From a checkpoint of a small transformer trained on Wikipedia.
Training: a variant of SOAP for these matrices, 213M tokens, 6501 steps.
Each number is 50 + 15 x the weight over the matrix's rms, rounded and kept within 0 to 99. Layers, rows and columns count from 0.

# gate: layer 9 MLP gate, 704x256, rms 0.148, rows 349-383, columns 64-127
# up: layer 9 MLP up, 704x256, rms 0.156, rows 349-383, columns 64-127
# down: layer 9 MLP down (transposed), 704x256, rms 0.145, rows 349-383, columns 64-127
gate349:37 62 40 47 76 41 60 58 63 56 50 46 57 73 62 33 79 58 67 51 39 55 39 42 54 48 50 54 43 71 59 66 45 44 29 55 29 38 39 67 69 66 76 38 41 69 42 50 47 37 62 38 86 79 45 45 18 26 34 23 31 54 31 61
up349:23 44 56 46 42 48 72 22 47 41 53 43 42 28 69 56 70 39 49 44 55 32 61 54 52 26 50 71 42 38 43 70 57 35 48 43 53 63 33 31 48 54 25 20 63 33 42 42 53 52 31 51 49 39 62 68 69 51 65 64 70 41 40 60
down349:80 27 50 61 42 38 13 47 47 35 38 48 45 64 63 45 37 53 39 78 58 24 43 49 47 34 63 59 46 63 46 20 44 77 40 58 43 44 70 62 28 53 61 44 58 21 53 40 16 50 40 68 66 54 62 73 63 41 44 55 39 51 51 40
gate350:61 29 27 58 61 52 30 89 50 20 39 50 63 51 63 68 68 53 73 30 48 49 64 64 52 63 60 21 82 43 49 71 49 40 59 41 29 07 55 49 53 24 66 63 38 65 37 74 68 55 47 47 56 68 69 67 60 47 62 45 31 38 58 38
up350:29 67 52 38 58 89 78 51 42 43 58 57 42 39 36 78 82 33 23 33 48 41 22 07 09 59 62 45 45 30 57 47 66 65 22 38 71 46 55 37 48 60 17 75 33 56 37 60 56 52 39 48 60 58 43 51 41 37 52 29 64 41 57 42
down350:52 52 41 50 31 80 52 37 24 67 55 76 64 62 42 48 41 43 56 39 32 47 65 47 50 50 40 51 56 45 67 49 41 72 73 61 49 52 51 39 35 79 73 53 35 80 71 43 30 59 35 44 69 62 61 48 35 46 53 61 27 61 53 51
gate351:51 41 31 70 75 31 35 41 34 43 49 38 57 28 74 72 35 50 41 66 11 42 43 32 54 50 30 51 49 66 57 68 62 46 65 65 46 51 45 50 63 48 52 52 59 47 26 41 76 47 51 56 34 31 30 68 59 51 49 42 45 63 49 57
up351:45 61 03 68 43 37 16 77 28 41 44 68 46 59 71 54 48 17 37 58 45 25 72 62 58 42 47 56 28 33 47 59 20 52 57 57 55 28 65 37 31 50 48 49 57 67 52 57 46 68 35 55 30 50 38 47 34 59 35 50 47 57 27 41
down351:57 39 46 70 61 43 49 37 63 69 45 29 50 53 45 61 38 53 71 55 69 44 32 63 36 53 47 17 54 60 40 34 37 48 55 48 48 47 60 74 56 54 54 48 41 33 42 43 28 56 55 27 85 49 55 64 40 67 33 48 54 47 43 49
gate352:51 59 67 40 78 63 70 51 64 70 39 45 48 59 43 65 52 64 81 54 72 42 56 51 76 88 80 52 64 87 42 27 49 71 41 39 32 71 43 41 79 75 30 54 37 47 47 38 42 78 56 33 27 37 68 54 49 53 62 27 24 47 68 74
up352:41 48 42 40 43 66 33 64 34 54 54 38 44 67 59 52 52 30 46 20 63 41 52 58 56 37 50 24 25 61 31 27 58 57 66 60 29 49 78 58 32 51 58 34 55 46 42 54 45 55 74 41 65 17 75 64 56 53 63 55 78 64 28 53
down352:35 54 52 57 40 58 57 27 44 54 86 48 63 35 56 62 49 00 47 77 35 50 54 58 47 34 66 59 57 23 49 39 41 62 67 65 41 52 63 39 75 59 77 52 65 60 66 84 40 44 42 25 65 53 41 19 36 38 39 36 31 50 49 63
gate353:47 56 66 43 41 63 48 41 30 54 40 60 49 61 44 35 71 45 28 45 32 48 34 64 25 38 79 55 46 72 51 73 47 39 55 45 50 36 66 37 52 68 43 55 59 54 38 37 40 64 72 63 43 32 39 34 40 44 56 69 44 37 43 48
up353:42 52 40 52 52 45 53 48 54 56 55 61 59 47 37 57 48 48 55 40 27 43 42 60 53 40 84 64 50 65 57 61 20 60 42 67 46 47 46 59 44 54 56 51 48 63 60 56 55 37 55 66 59 32 36 40 53 53 49 58 54 51 56 65
down353:28 51 72 43 63 34 50 44 84 56 61 43 58 50 62 54 37 75 74 43 51 40 57 36 45 14 65 29 61 50 59 51 49 78 59 45 48 81 68 54 34 29 74 22 66 57 57 48 64 41 50 48 60 72 30 81 53 47 67 46 62 66 48 60
gate354:45 46 41 43 61 70 64 53 31 44 73 53 69 62 47 44 47 60 79 28 43 49 59 47 29 54 10 23 44 58 22 44 22 62 80 64 73 40 63 41 66 52 68 35 32 68 10 46 68 89 60 50 66 34 59 41 83 62 17 47 06 86 43 43
up354:53 22 34 49 71 24 30 40 57 50 53 34 71 57 58 53 43 37 55 40 54 81 48 28 46 55 49 64 34 32 47 37 60 43 63 58 48 80 55 29 34 55 42 62 33 54 52 43 14 66 58 59 54 68 16 40 58 36 21 46 59 69 66 64
down354:68 47 38 31 63 24 54 53 39 61 36 52 57 51 28 34 52 63 47 39 44 76 43 44 27 26 41 47 46 29 65 60 70 56 45 68 44 68 65 52 63 37 35 36 34 80 69 57 34 54 26 35 67 63 70 56 56 39 49 40 68 62 22 70
gate355:52 54 55 80 68 69 41 40 49 51 50 53 52 21 42 34 60 60 66 45 47 52 61 45 28 58 53 34 52 31 28 57 48 72 74 53 49 20 42 60 35 18 52 78 38 46 62 47 56 60 42 46 43 68 50 23 68 54 30 22 88 50 58 49
up355:58 50 55 62 58 67 59 64 54 36 44 44 31 51 53 75 65 80 45 41 26 33 44 49 42 36 55 45 45 57 64 47 47 38 27 49 38 38 91 29 58 73 45 50 77 45 68 54 38 47 52 30 57 49 48 85 58 38 51 42 46 52 36 43
down355:79 44 59 39 49 61 44 59 72 40 55 46 99 81 46 78 31 36 79 29 47 42 53 39 45 62 47 53 57 63 69 53 42 26 72 49 48 48 46 46 63 48 56 55 35 45 45 57 38 56 44 73 64 60 28 57 62 37 41 26 00 29 53 51
gate356:69 57 67 44 66 49 71 36 59 69 39 40 58 62 29 57 48 37 73 59 59 69 54 70 40 58 65 95 54 53 43 46 25 62 44 26 44 56 63 54 40 38 60 56 41 56 60 50 58 57 48 74 62 59 44 47 70 43 50 49 66 41 84 57
up356:76 59 77 49 45 27 39 30 42 54 66 26 66 55 34 33 80 57 58 59 53 49 55 72 59 71 35 66 54 71 38 38 31 72 61 32 52 57 68 41 41 57 80 48 27 56 73 36 58 63 38 48 64 33 46 42 54 51 52 80 54 31 57 54
down356:49 88 50 50 59 48 46 51 80 59 56 49 48 64 19 38 62 54 81 41 66 62 40 52 57 55 65 35 50 38 59 70 49 67 51 37 51 62 72 32 64 53 54 64 42 36 61 81 43 53 46 47 71 41 36 23 57 47 30 53 34 83 82 86
gate357:48 54 62 70 61 41 45 59 26 79 56 38 49 38 83 52 67 51 68 46 36 48 49 69 79 27 54 39 77 68 25 49 57 60 34 52 37 61 42 47 67 38 48 42 35 61 23 22 41 45 22 61 31 63 35 42 42 20 20 55 57 55 44 93
up357:40 55 62 70 48 47 47 50 76 50 41 39 50 45 68 69 66 52 59 49 81 56 63 59 48 29 72 69 55 49 47 36 47 35 70 69 66 56 27 84 47 48 54 50 51 55 66 38 27 57 40 40 56 37 64 37 54 58 33 61 43 56 54 75
down357:64 31 40 65 38 52 69 35 24 82 45 08 45 31 65 57 76 26 51 52 35 27 46 40 64 37 37 56 62 77 49 35 41 42 44 47 48 65 64 37 47 57 46 45 51 41 88 38 51 25 31 56 50 51 38 51 38 42 30 68 51 25 02 73
gate358:20 46 37 82 59 49 55 51 66 55 60 42 53 78 27 36 41 44 40 28 54 26 44 65 61 64 36 54 32 44 63 42 47 61 55 83 42 76 46 40 53 54 49 62 29 51 86 13 79 40 41 43 65 57 64 50 42 55 36 73 37 76 63 34
up358:69 53 52 49 32 47 47 39 70 36 28 44 58 60 48 81 73 57 40 51 51 32 52 40 57 71 35 47 64 38 21 35 41 56 52 51 61 58 62 37 78 77 68 61 44 50 64 28 48 55 66 47 53 55 63 54 48 45 58 41 41 52 66 38
down358:41 56 47 48 46 68 50 46 58 75 60 86 53 37 66 31 43 49 41 37 54 39 40 29 50 63 15 47 55 44 60 52 36 31 24 45 64 49 38 27 40 24 39 48 61 60 85 58 64 57 55 46 53 42 37 58 42 79 36 54 50 55 42 41
gate359:76 62 91 48 62 62 62 29 18 39 55 68 23 58 59 43 49 69 74 43 26 55 75 63 19 60 58 54 39 60 62 57 44 52 53 21 55 49 47 62 71 40 45 27 60 72 43 53 60 49 63 68 71 20 65 41 27 52 67 49 49 56 48 36
up359:39 41 39 57 41 54 39 56 55 51 67 46 70 64 44 35 21 61 33 52 30 52 39 38 40 40 23 54 40 48 54 54 60 45 27 73 57 20 46 31 65 43 32 56 59 37 55 68 44 28 45 61 66 57 64 70 58 29 34 52 46 52 33 48
down359:62 31 60 43 48 32 58 56 26 65 74 63 39 76 55 26 43 62 74 66 62 64 52 69 30 82 66 44 56 35 42 38 32 63 63 62 53 90 20 37 60 48 47 36 32 41 51 72 53 54 45 44 53 73 32 44 42 32 43 65 37 43 57 56
gate360:47 26 47 42 40 41 61 47 40 65 59 71 55 44 71 64 39 60 87 57 18 49 10 21 46 44 38 47 51 57 38 58 48 49 61 58 37 45 63 31 55 49 65 35 46 33 65 32 50 72 77 37 56 70 67 37 58 55 75 71 86 53 26 51
up360:43 11 21 44 50 45 65 36 42 66 84 81 49 37 49 40 60 48 57 48 42 57 55 65 44 44 48 54 37 61 33 79 49 40 43 32 42 01 37 55 34 76 49 50 46 41 34 23 64 74 82 71 52 79 29 39 66 47 59 56 65 55 63 70
down360:63 29 62 77 52 59 50 67 58 48 70 56 46 55 53 40 55 41 70 61 47 66 29 62 57 54 34 27 65 53 75 69 30 64 53 62 42 40 42 40 55 60 80 45 42 54 67 44 46 25 55 66 47 30 40 33 43 31 23 64 72 52 59 55
gate361:21 46 60 57 57 38 55 31 78 67 59 53 48 73 47 62 64 78 42 28 48 44 33 56 45 62 32 70 41 75 31 51 53 56 37 41 66 43 67 91 56 57 50 39 68 49 21 51 64 33 25 69 60 46 72 40 46 43 23 27 63 56 41 59
up361:35 49 40 61 46 75 84 63 42 56 65 25 45 37 57 42 32 37 60 53 55 60 39 82 77 45 41 46 43 66 65 15 46 55 60 34 38 60 64 27 32 46 44 61 45 35 62 51 40 57 71 47 44 34 35 45 66 91 42 48 83 65 42 42
down361:45 69 49 59 62 59 60 45 63 62 45 49 11 50 66 98 39 50 40 61 85 59 48 46 50 45 79 65 21 63 59 64 53 64 33 56 74 74 64 76 54 51 54 58 66 52 48 40 50 26 46 52 53 68 48 91 35 35 80 56 48 43 89 48
gate362:46 38 45 45 54 63 50 28 40 55 53 32 53 41 50 43 62 41 39 39 52 46 71 55 52 44 81 59 40 62 53 32 54 65 27 20 70 75 53 53 61 52 26 62 65 65 75 57 72 41 37 69 32 59 74 40 27 66 39 37 66 49 30 36
up362:32 64 85 38 59 72 55 30 38 35 59 50 73 45 51 63 38 36 51 45 44 30 32 46 44 66 46 32 24 38 77 43 64 59 43 46 52 76 64 46 50 68 61 54 50 38 34 43 58 32 48 50 40 36 67 81 32 67 65 34 57 57 36 37
down362:19 75 63 60 66 45 62 42 83 43 58 51 67 61 31 57 55 62 61 54 51 56 39 50 72 64 28 23 18 55 36 52 41 39 61 39 48 40 40 24 53 24 36 42 53 77 53 48 65 48 48 68 45 52 52 53 62 42 16 67 35 57 28 77
gate363:74 34 68 31 29 34 30 86 44 44 34 27 47 49 56 11 39 38 56 38 48 46 48 50 65 58 49 46 56 73 35 34 50 51 69 58 21 47 34 46 46 55 52 43 75 36 54 38 56 44 27 20 53 56 46 12 28 31 48 51 78 68 49 54
up363:63 29 67 65 55 61 53 35 39 71 48 28 82 48 45 52 65 37 52 50 24 36 45 41 69 63 67 48 63 40 30 40 50 11 37 62 47 68 32 35 35 29 59 57 50 58 43 33 50 32 33 58 69 74 47 65 42 28 41 66 52 49 16 19
down363:43 45 78 38 56 54 49 45 68 57 53 49 71 55 51 45 49 46 28 50 48 68 37 62 73 51 86 77 45 68 55 55 70 39 30 65 61 45 68 54 65 68 32 26 58 57 25 54 36 41 55 43 49 35 56 55 47 13 29 42 34 21 64 13
gate364:56 45 74 23 23 52 37 67 36 52 54 50 59 75 58 63 48 55 60 51 29 80 43 35 38 57 41 45 43 51 45 81 38 60 47 20 55 58 71 23 61 30 79 40 46 43 42 50 46 67 65 31 63 53 54 38 50 61 55 56 39 50 53 53
up364:51 40 42 21 55 82 40 65 48 65 49 59 42 83 57 52 55 37 60 24 52 44 58 56 67 03 50 67 36 30 39 35 59 39 74 44 79 60 58 36 53 46 61 69 42 45 26 46 45 36 47 56 51 49 43 45 52 67 56 28 09 50 59 39
down364:73 26 49 25 52 49 52 52 57 66 67 50 35 38 68 33 50 40 28 72 31 34 37 32 64 59 50 44 53 43 64 44 30 57 70 55 56 68 47 59 48 47 59 65 73 31 24 63 59 64 67 87 76 60 68 33 47 53 37 49 55 28 61 37
gate365:41 74 44 62 68 41 45 57 41 49 43 38 46 39 64 50 44 55 06 29 44 32 56 36 30 35 64 49 42 29 72 60 59 26 34 34 59 46 68 58 42 47 67 43 36 60 64 46 34 74 52 53 65 32 48 62 58 46 54 66 58 53 56 37
up365:44 45 61 47 53 57 46 49 75 38 36 53 39 54 63 65 60 29 89 40 67 71 35 50 46 56 58 61 26 58 53 66 50 53 48 51 47 65 27 36 62 31 53 51 33 56 39 45 33 35 43 44 34 63 35 40 33 52 39 36 49 82 40 60
down365:51 42 45 54 21 44 68 56 73 53 54 30 40 25 45 63 28 80 50 67 33 59 55 71 74 67 32 51 48 21 38 56 35 58 70 60 65 50 46 30 45 46 33 48 58 34 66 46 46 40 77 23 44 72 45 53 42 47 69 33 55 55 60 56
gate366:61 72 57 60 53 28 63 75 24 54 34 47 69 43 42 51 21 47 48 66 75 40 66 65 69 48 39 63 92 75 38 52 30 58 41 42 38 25 70 37 55 63 73 64 41 74 61 68 23 58 55 58 36 68 39 45 22 56 20 56 43 42 69 31
up366:49 65 09 69 71 75 29 64 34 63 48 58 58 47 21 58 51 67 76 63 48 66 44 54 55 61 33 67 60 77 54 36 52 55 47 62 52 56 26 26 77 70 70 58 48 40 19 52 61 24 39 36 49 65 34 30 52 36 53 46 09 55 39 35
down366:50 38 50 29 33 26 43 52 51 56 43 51 28 44 48 42 70 33 35 67 59 39 52 54 18 46 12 54 49 63 39 41 43 54 73 29 60 50 13 60 70 62 36 41 64 59 64 49 61 26 52 36 36 64 67 37 22 59 50 41 01 65 24 41
gate367:58 76 39 62 65 73 60 32 57 31 31 64 73 55 44 39 41 53 48 37 67 47 34 48 70 75 39 55 66 60 61 60 23 70 34 49 48 63 55 41 45 60 31 45 66 29 24 50 64 54 62 54 53 47 73 43 61 87 17 65 23 43 58 51
up367:44 75 60 31 46 79 64 37 37 51 84 32 47 27 43 52 35 40 36 66 45 01 71 31 21 56 41 40 20 57 56 82 58 74 50 59 58 45 54 20 64 41 47 59 63 43 44 74 83 45 66 30 39 74 59 67 51 48 63 45 35 51 54 62
down367:40 61 54 45 54 58 48 57 26 77 50 63 50 27 46 72 84 45 45 21 54 44 23 55 72 29 62 42 45 38 36 40 38 39 38 39 30 33 54 60 68 85 51 57 50 59 85 34 55 39 39 37 50 52 47 52 57 48 00 67 44 55 41 15
gate368:62 24 41 65 23 51 72 56 20 56 49 64 61 50 46 23 39 58 66 67 45 72 50 56 58 28 47 60 52 33 35 53 33 62 45 40 42 53 75 62 41 32 67 57 45 36 58 57 37 67 77 73 26 64 38 40 57 53 36 35 50 69 67 07
up368:58 58 34 42 66 66 58 49 33 42 50 67 78 51 45 82 33 62 48 37 41 81 66 48 35 60 53 63 55 66 51 48 49 53 71 71 67 57 58 32 57 37 23 55 51 63 60 40 63 53 44 57 39 54 50 45 61 19 26 45 19 18 55 51
down368:59 28 77 25 48 67 21 57 35 43 60 44 58 80 44 46 21 56 41 44 60 41 55 28 53 57 39 26 28 82 45 53 65 43 62 28 68 66 68 49 66 21 15 68 35 41 53 20 67 39 71 38 44 57 69 40 42 57 33 29 43 30 70 42
gate369:40 65 41 60 68 43 78 30 57 55 76 57 42 57 61 43 73 75 64 63 41 47 18 28 66 32 55 59 57 48 50 52 61 60 52 52 43 49 54 64 38 69 37 49 29 33 42 60 61 67 26 63 37 73 67 49 48 29 55 56 60 46 50 48
up369:32 64 47 46 60 64 60 43 62 64 58 40 49 35 51 45 45 67 35 70 31 63 56 42 41 42 46 50 36 59 40 43 60 59 55 35 50 40 40 33 74 55 57 59 55 71 41 48 69 53 40 76 45 52 40 37 50 24 50 53 52 68 38 70
down369:45 51 38 49 72 43 60 45 43 75 48 75 60 43 18 53 64 58 71 53 38 46 50 47 45 53 64 49 52 49 41 53 65 16 89 42 12 38 39 51 53 27 56 49 69 52 32 54 67 59 38 64 49 42 78 36 45 56 54 21 47 36 34 67
gate370:45 22 51 56 64 51 58 26 54 33 77 54 52 42 66 41 47 85 25 65 37 32 29 49 53 50 20 63 52 72 20 42 51 59 45 60 53 51 53 40 40 36 38 61 53 48 23 20 36 47 55 41 43 50 53 47 57 37 54 51 66 58 43 53
up370:44 50 52 34 62 66 55 42 53 53 34 50 53 35 65 39 42 47 60 31 70 36 23 42 77 40 55 61 63 21 43 77 36 66 53 23 56 52 46 79 37 60 51 39 22 56 61 28 76 58 18 55 48 47 22 88 31 36 31 71 78 61 36 48
down370:66 28 44 45 22 56 42 50 53 48 15 32 58 44 55 53 67 41 49 40 54 48 42 64 42 66 63 35 38 39 20 67 66 67 85 67 38 64 46 46 25 54 38 30 38 58 64 61 41 45 58 28 34 61 57 42 72 34 33 19 62 36 48 52
gate371:54 56 66 81 39 43 30 44 37 50 57 36 34 59 36 44 42 49 34 61 69 53 34 53 59 57 58 45 44 38 68 72 31 77 63 44 42 69 61 47 54 47 41 45 51 59 36 60 46 25 49 34 55 54 68 47 36 55 48 40 29 29 70 61
up371:42 62 25 59 49 39 57 39 53 41 36 55 54 59 60 28 47 50 57 68 31 49 64 35 32 49 39 38 48 42 46 53 60 74 69 39 56 47 56 59 48 64 54 75 37 53 44 14 50 70 58 54 54 42 69 54 30 64 56 63 56 46 48 34
down371:48 31 61 46 49 59 30 57 56 60 66 49 72 60 35 39 39 44 64 58 66 44 37 63 49 40 34 30 76 46 34 54 47 57 54 51 67 66 40 48 57 58 67 54 63 34 40 61 43 55 79 41 42 40 36 49 58 35 93 35 59 54 59 48
gate372:59 38 47 59 54 68 24 73 64 50 61 17 66 52 60 81 59 65 70 53 17 53 40 79 30 46 62 09 19 63 19 26 67 46 06 48 59 33 24 56 42 23 60 52 55 27 58 46 53 85 42 50 61 48 37 68 32 26 48 49 68 60 29 37
up372:38 46 38 52 51 74 47 71 43 18 51 57 38 55 61 60 32 47 20 74 56 54 40 24 25 20 68 51 04 64 33 43 51 40 24 75 42 41 63 59 35 29 43 68 58 63 59 44 44 57 42 59 57 48 49 63 62 60 64 25 78 46 24 54
down372:48 49 66 44 20 37 39 75 29 38 56 57 31 41 46 99 42 84 87 57 50 99 44 54 49 68 53 40 38 32 59 39 24 74 47 52 48 32 61 54 50 59 67 52 45 51 43 47 37 60 41 47 99 40 72 26 65 61 48 46 49 51 22 49
gate373:62 66 68 68 54 38 63 41 40 52 54 73 26 73 33 51 48 59 51 46 54 39 68 43 82 59 65 18 64 74 67 47 42 51 58 26 51 71 46 46 34 53 52 64 37 42 78 48 47 62 74 37 49 30 51 57 52 36 61 66 59 34 74 91
up373:56 48 44 32 46 58 53 50 66 64 60 27 85 68 56 35 51 60 76 66 75 35 38 69 66 56 32 33 31 35 68 53 50 46 43 48 34 57 76 38 40 36 26 43 37 42 42 41 55 52 32 69 28 66 34 50 55 64 47 68 73 29 44 49
down373:63 40 40 46 57 64 55 28 44 32 26 44 42 28 45 73 60 30 43 53 55 75 48 48 56 24 38 85 46 40 34 30 37 38 37 61 65 63 61 74 53 29 48 20 45 57 37 56 45 59 21 59 37 59 52 41 35 79 16 26 52 78 36 14
gate374:22 31 76 59 85 50 38 49 67 47 71 43 42 49 61 45 44 33 38 57 51 71 43 31 90 60 52 55 36 65 68 29 41 51 39 30 53 45 45 17 46 93 59 34 66 37 59 32 34 59 43 47 67 49 47 56 31 54 43 31 78 55 61 58
up374:51 54 23 52 36 64 99 47 66 69 44 19 37 59 57 64 50 49 41 50 31 76 52 85 66 42 18 58 60 59 56 41 05 41 57 23 68 65 59 26 28 48 68 45 29 34 34 51 33 51 41 62 69 53 49 52 69 52 39 44 45 91 45 43
down374:29 26 46 81 17 30 44 37 52 52 63 42 66 57 45 58 79 56 72 65 57 31 52 50 48 34 54 58 61 70 45 51 59 45 37 47 57 65 58 62 60 57 46 32 64 46 45 09 62 64 50 45 60 70 43 40 69 33 50 53 28 52 18 59
gate375:60 71 67 19 55 41 22 65 60 51 44 41 24 83 37 35 46 54 77 54 70 26 50 64 39 73 50 71 57 68 43 38 42 63 51 64 79 62 35 46 60 40 53 47 61 58 47 66 40 32 38 54 76 58 63 67 78 57 38 36 67 30 77 36
up375:44 56 56 58 49 48 34 49 74 49 37 70 65 35 42 69 48 54 73 50 54 39 49 63 26 28 28 68 56 32 44 27 25 52 14 30 68 49 46 20 37 63 76 26 48 57 29 48 26 50 75 48 36 37 58 38 36 53 55 64 49 68 48 48
down375:68 61 62 48 35 47 78 58 82 37 55 55 32 55 57 58 51 41 52 42 36 72 50 44 61 48 38 49 66 58 68 47 18 38 29 63 53 39 63 30 67 51 72 40 44 38 28 57 52 57 33 61 25 73 53 30 75 53 39 52 80 64 63 73
gate376:59 56 48 18 36 38 14 58 50 66 57 33 69 40 67 44 67 70 75 43 08 73 43 63 33 62 41 34 35 53 53 33 64 80 37 41 72 35 43 68 44 31 52 64 33 39 47 57 26 49 49 26 34 46 29 50 39 47 38 30 44 68 46 61
up376:62 59 24 71 48 56 58 16 59 53 40 36 50 42 66 55 74 62 44 71 51 72 83 51 21 36 17 39 46 78 37 47 38 54 50 51 35 79 33 20 61 46 91 39 34 60 71 44 48 26 61 68 67 63 71 34 25 64 47 42 77 61 14 57
down376:57 28 56 30 42 69 52 53 41 67 39 28 49 41 42 84 59 51 29 74 31 57 56 09 66 65 35 35 50 50 19 73 30 62 42 24 37 67 33 37 41 43 63 36 75 69 26 76 61 35 51 47 44 43 58 66 49 36 50 64 66 29 40 72
gate377:56 66 51 61 38 67 66 53 34 69 70 50 62 19 67 46 52 31 60 34 40 39 56 44 57 45 45 41 30 51 54 63 56 47 37 24 57 23 33 39 42 45 53 58 70 33 44 67 62 50 52 43 60 55 41 55 49 30 56 39 55 30 55 42
up377:41 45 59 56 34 39 70 50 55 44 61 53 64 30 60 52 51 31 27 51 50 35 53 52 42 50 61 44 35 34 45 49 39 55 39 45 55 53 21 60 48 28 49 72 74 57 31 61 46 25 60 41 56 62 48 69 45 43 57 37 59 68 53 38
down377:44 46 41 39 52 43 53 45 62 78 11 41 65 31 81 72 36 50 50 94 47 81 57 34 41 61 57 48 18 69 47 43 43 56 38 42 38 52 77 71 22 49 54 27 54 42 59 45 48 48 46 48 40 53 47 37 63 50 59 23 46 38 56 65
gate378:36 58 60 35 46 79 49 34 69 42 62 75 37 35 67 62 44 41 42 34 46 50 55 68 42 50 32 83 46 48 20 29 72 36 70 67 63 51 65 43 35 48 37 49 44 51 57 24 73 80 92 39 42 16 69 50 40 42 60 44 52 65 48 44
up378:49 48 51 47 39 31 51 48 75 27 79 76 28 71 27 30 30 62 51 54 74 40 64 49 81 34 52 35 69 43 31 53 47 22 75 47 35 66 36 54 42 46 45 51 13 62 45 54 53 72 42 39 39 55 30 48 74 47 55 48 47 69 58 62
down378:53 44 40 51 55 24 43 35 56 48 57 48 49 52 55 57 28 40 57 50 57 38 68 32 66 63 22 47 68 71 55 89 53 47 66 47 39 72 22 18 41 12 42 58 27 42 37 40 43 35 52 53 72 40 76 71 35 30 63 65 51 55 50 38
gate379:68 45 56 71 27 42 51 47 63 47 52 56 28 37 41 60 59 53 32 62 25 51 88 65 59 32 72 32 24 49 48 32 42 51 65 35 45 52 44 31 61 53 65 52 30 68 45 60 50 61 53 26 43 44 61 36 53 35 50 42 75 59 48 46
up379:39 76 56 24 59 56 37 48 58 56 54 55 46 44 82 65 64 84 68 23 56 55 55 41 19 75 57 65 56 39 49 55 63 36 56 59 56 71 15 80 40 26 33 63 42 52 20 41 38 37 43 68 47 59 30 55 53 42 66 44 55 63 60 55
down379:40 37 52 46 45 49 44 42 68 52 52 78 38 57 60 32 70 63 62 43 52 39 63 67 62 70 45 53 29 74 62 46 45 30 31 39 64 48 80 56 58 62 47 71 49 60 51 41 47 35 38 72 65 39 44 63 62 68 27 61 50 34 46 59
gate380:47 55 46 60 33 61 39 40 30 23 65 41 30 72 51 61 61 46 30 27 46 54 61 52 52 35 56 32 61 26 43 46 26 53 45 50 42 62 46 72 60 52 37 52 59 34 72 39 58 56 48 54 51 49 47 62 39 43 59 52 58 41 31 45
up380:22 34 67 37 68 60 34 47 32 37 45 41 50 43 74 79 46 59 76 60 47 47 55 41 47 46 54 67 55 56 36 63 37 43 44 11 49 40 43 57 61 53 56 68 14 49 39 46 64 58 31 53 64 29 46 48 46 53 38 55 50 85 50 24
down380:55 72 56 33 50 43 34 43 29 23 43 43 26 42 39 35 38 92 69 39 44 92 56 39 51 69 68 61 44 27 65 56 76 40 66 64 42 49 36 35 36 50 66 42 39 52 45 53 15 40 47 36 30 40 62 40 65 47 59 30 41 78 47 64
gate381:28 66 32 37 60 40 64 61 48 51 95 51 62 39 62 16 48 37 57 21 45 22 70 48 65 57 70 73 62 48 67 70 46 47 39 18 49 66 37 48 58 37 75 70 65 55 55 44 36 55 53 54 28 48 66 52 43 66 46 30 46 74 51 32
up381:24 47 40 52 62 42 36 30 33 50 56 05 63 91 78 61 62 43 47 30 48 74 68 72 52 43 47 56 63 56 48 47 60 54 68 18 28 70 44 48 68 59 57 81 43 52 57 72 21 59 42 38 48 58 53 34 63 25 54 56 61 74 41 32
down381:62 66 51 18 31 48 50 59 31 55 56 52 07 33 38 72 25 37 56 57 34 71 47 35 40 56 52 40 49 52 45 60 59 61 55 41 44 57 48 34 54 44 58 70 45 54 43 28 36 52 41 22 56 51 73 30 71 31 38 55 54 47 33 38
gate382:33 59 62 73 63 34 82 71 46 30 49 27 47 59 46 57 74 60 50 80 37 50 20 30 61 29 50 68 44 54 19 41 55 39 68 21 32 62 39 36 44 44 58 31 43 65 40 47 49 41 65 68 48 54 77 65 49 71 42 38 54 46 36 55
up382:34 38 07 52 33 67 44 74 22 53 75 59 52 60 39 44 47 59 54 26 57 50 45 50 46 38 62 49 71 44 40 25 42 58 60 72 32 64 77 42 64 36 32 60 69 40 67 49 68 55 68 24 47 35 21 31 22 38 72 62 58 49 68 59
down382:59 58 79 57 56 35 57 43 32 47 99 61 47 35 29 70 60 90 57 60 46 45 53 72 43 50 71 61 56 65 57 56 49 61 81 49 50 35 71 64 43 64 27 36 47 43 46 37 64 22 64 41 37 42 62 46 65 39 56 38 34 56 63 09
gate383:30 47 60 16 49 37 67 30 55 56 54 75 66 39 04 51 63 38 65 40 82 71 47 38 23 41 35 26 83 67 19 46 31 42 52 34 67 70 46 28 44 65 72 41 55 86 31 60 79 43 22 38 37 46 39 35 49 54 76 58 50 48 76 43
up383:72 38 29 81 74 42 60 71 14 37 35 53 24 63 92 45 41 81 43 51 21 19 50 75 65 44 71 80 50 55 69 42 69 38 49 69 59 16 38 51 36 59 52 54 66 60 65 45 71 56 36 76 45 53 65 50 55 41 30 56 31 49 48 40
down383:32 53 06 59 54 29 39 45 65 51 56 53 70 65 68 86 22 53 37 28 40 80 24 47 47 47 37 51 45 39 51 66 63 32 52 28 62 48 43 56 55 54 42 55 45 13 29 47 46 57 30 77 50 35 20 82 36 47 33 53 44 40 48 46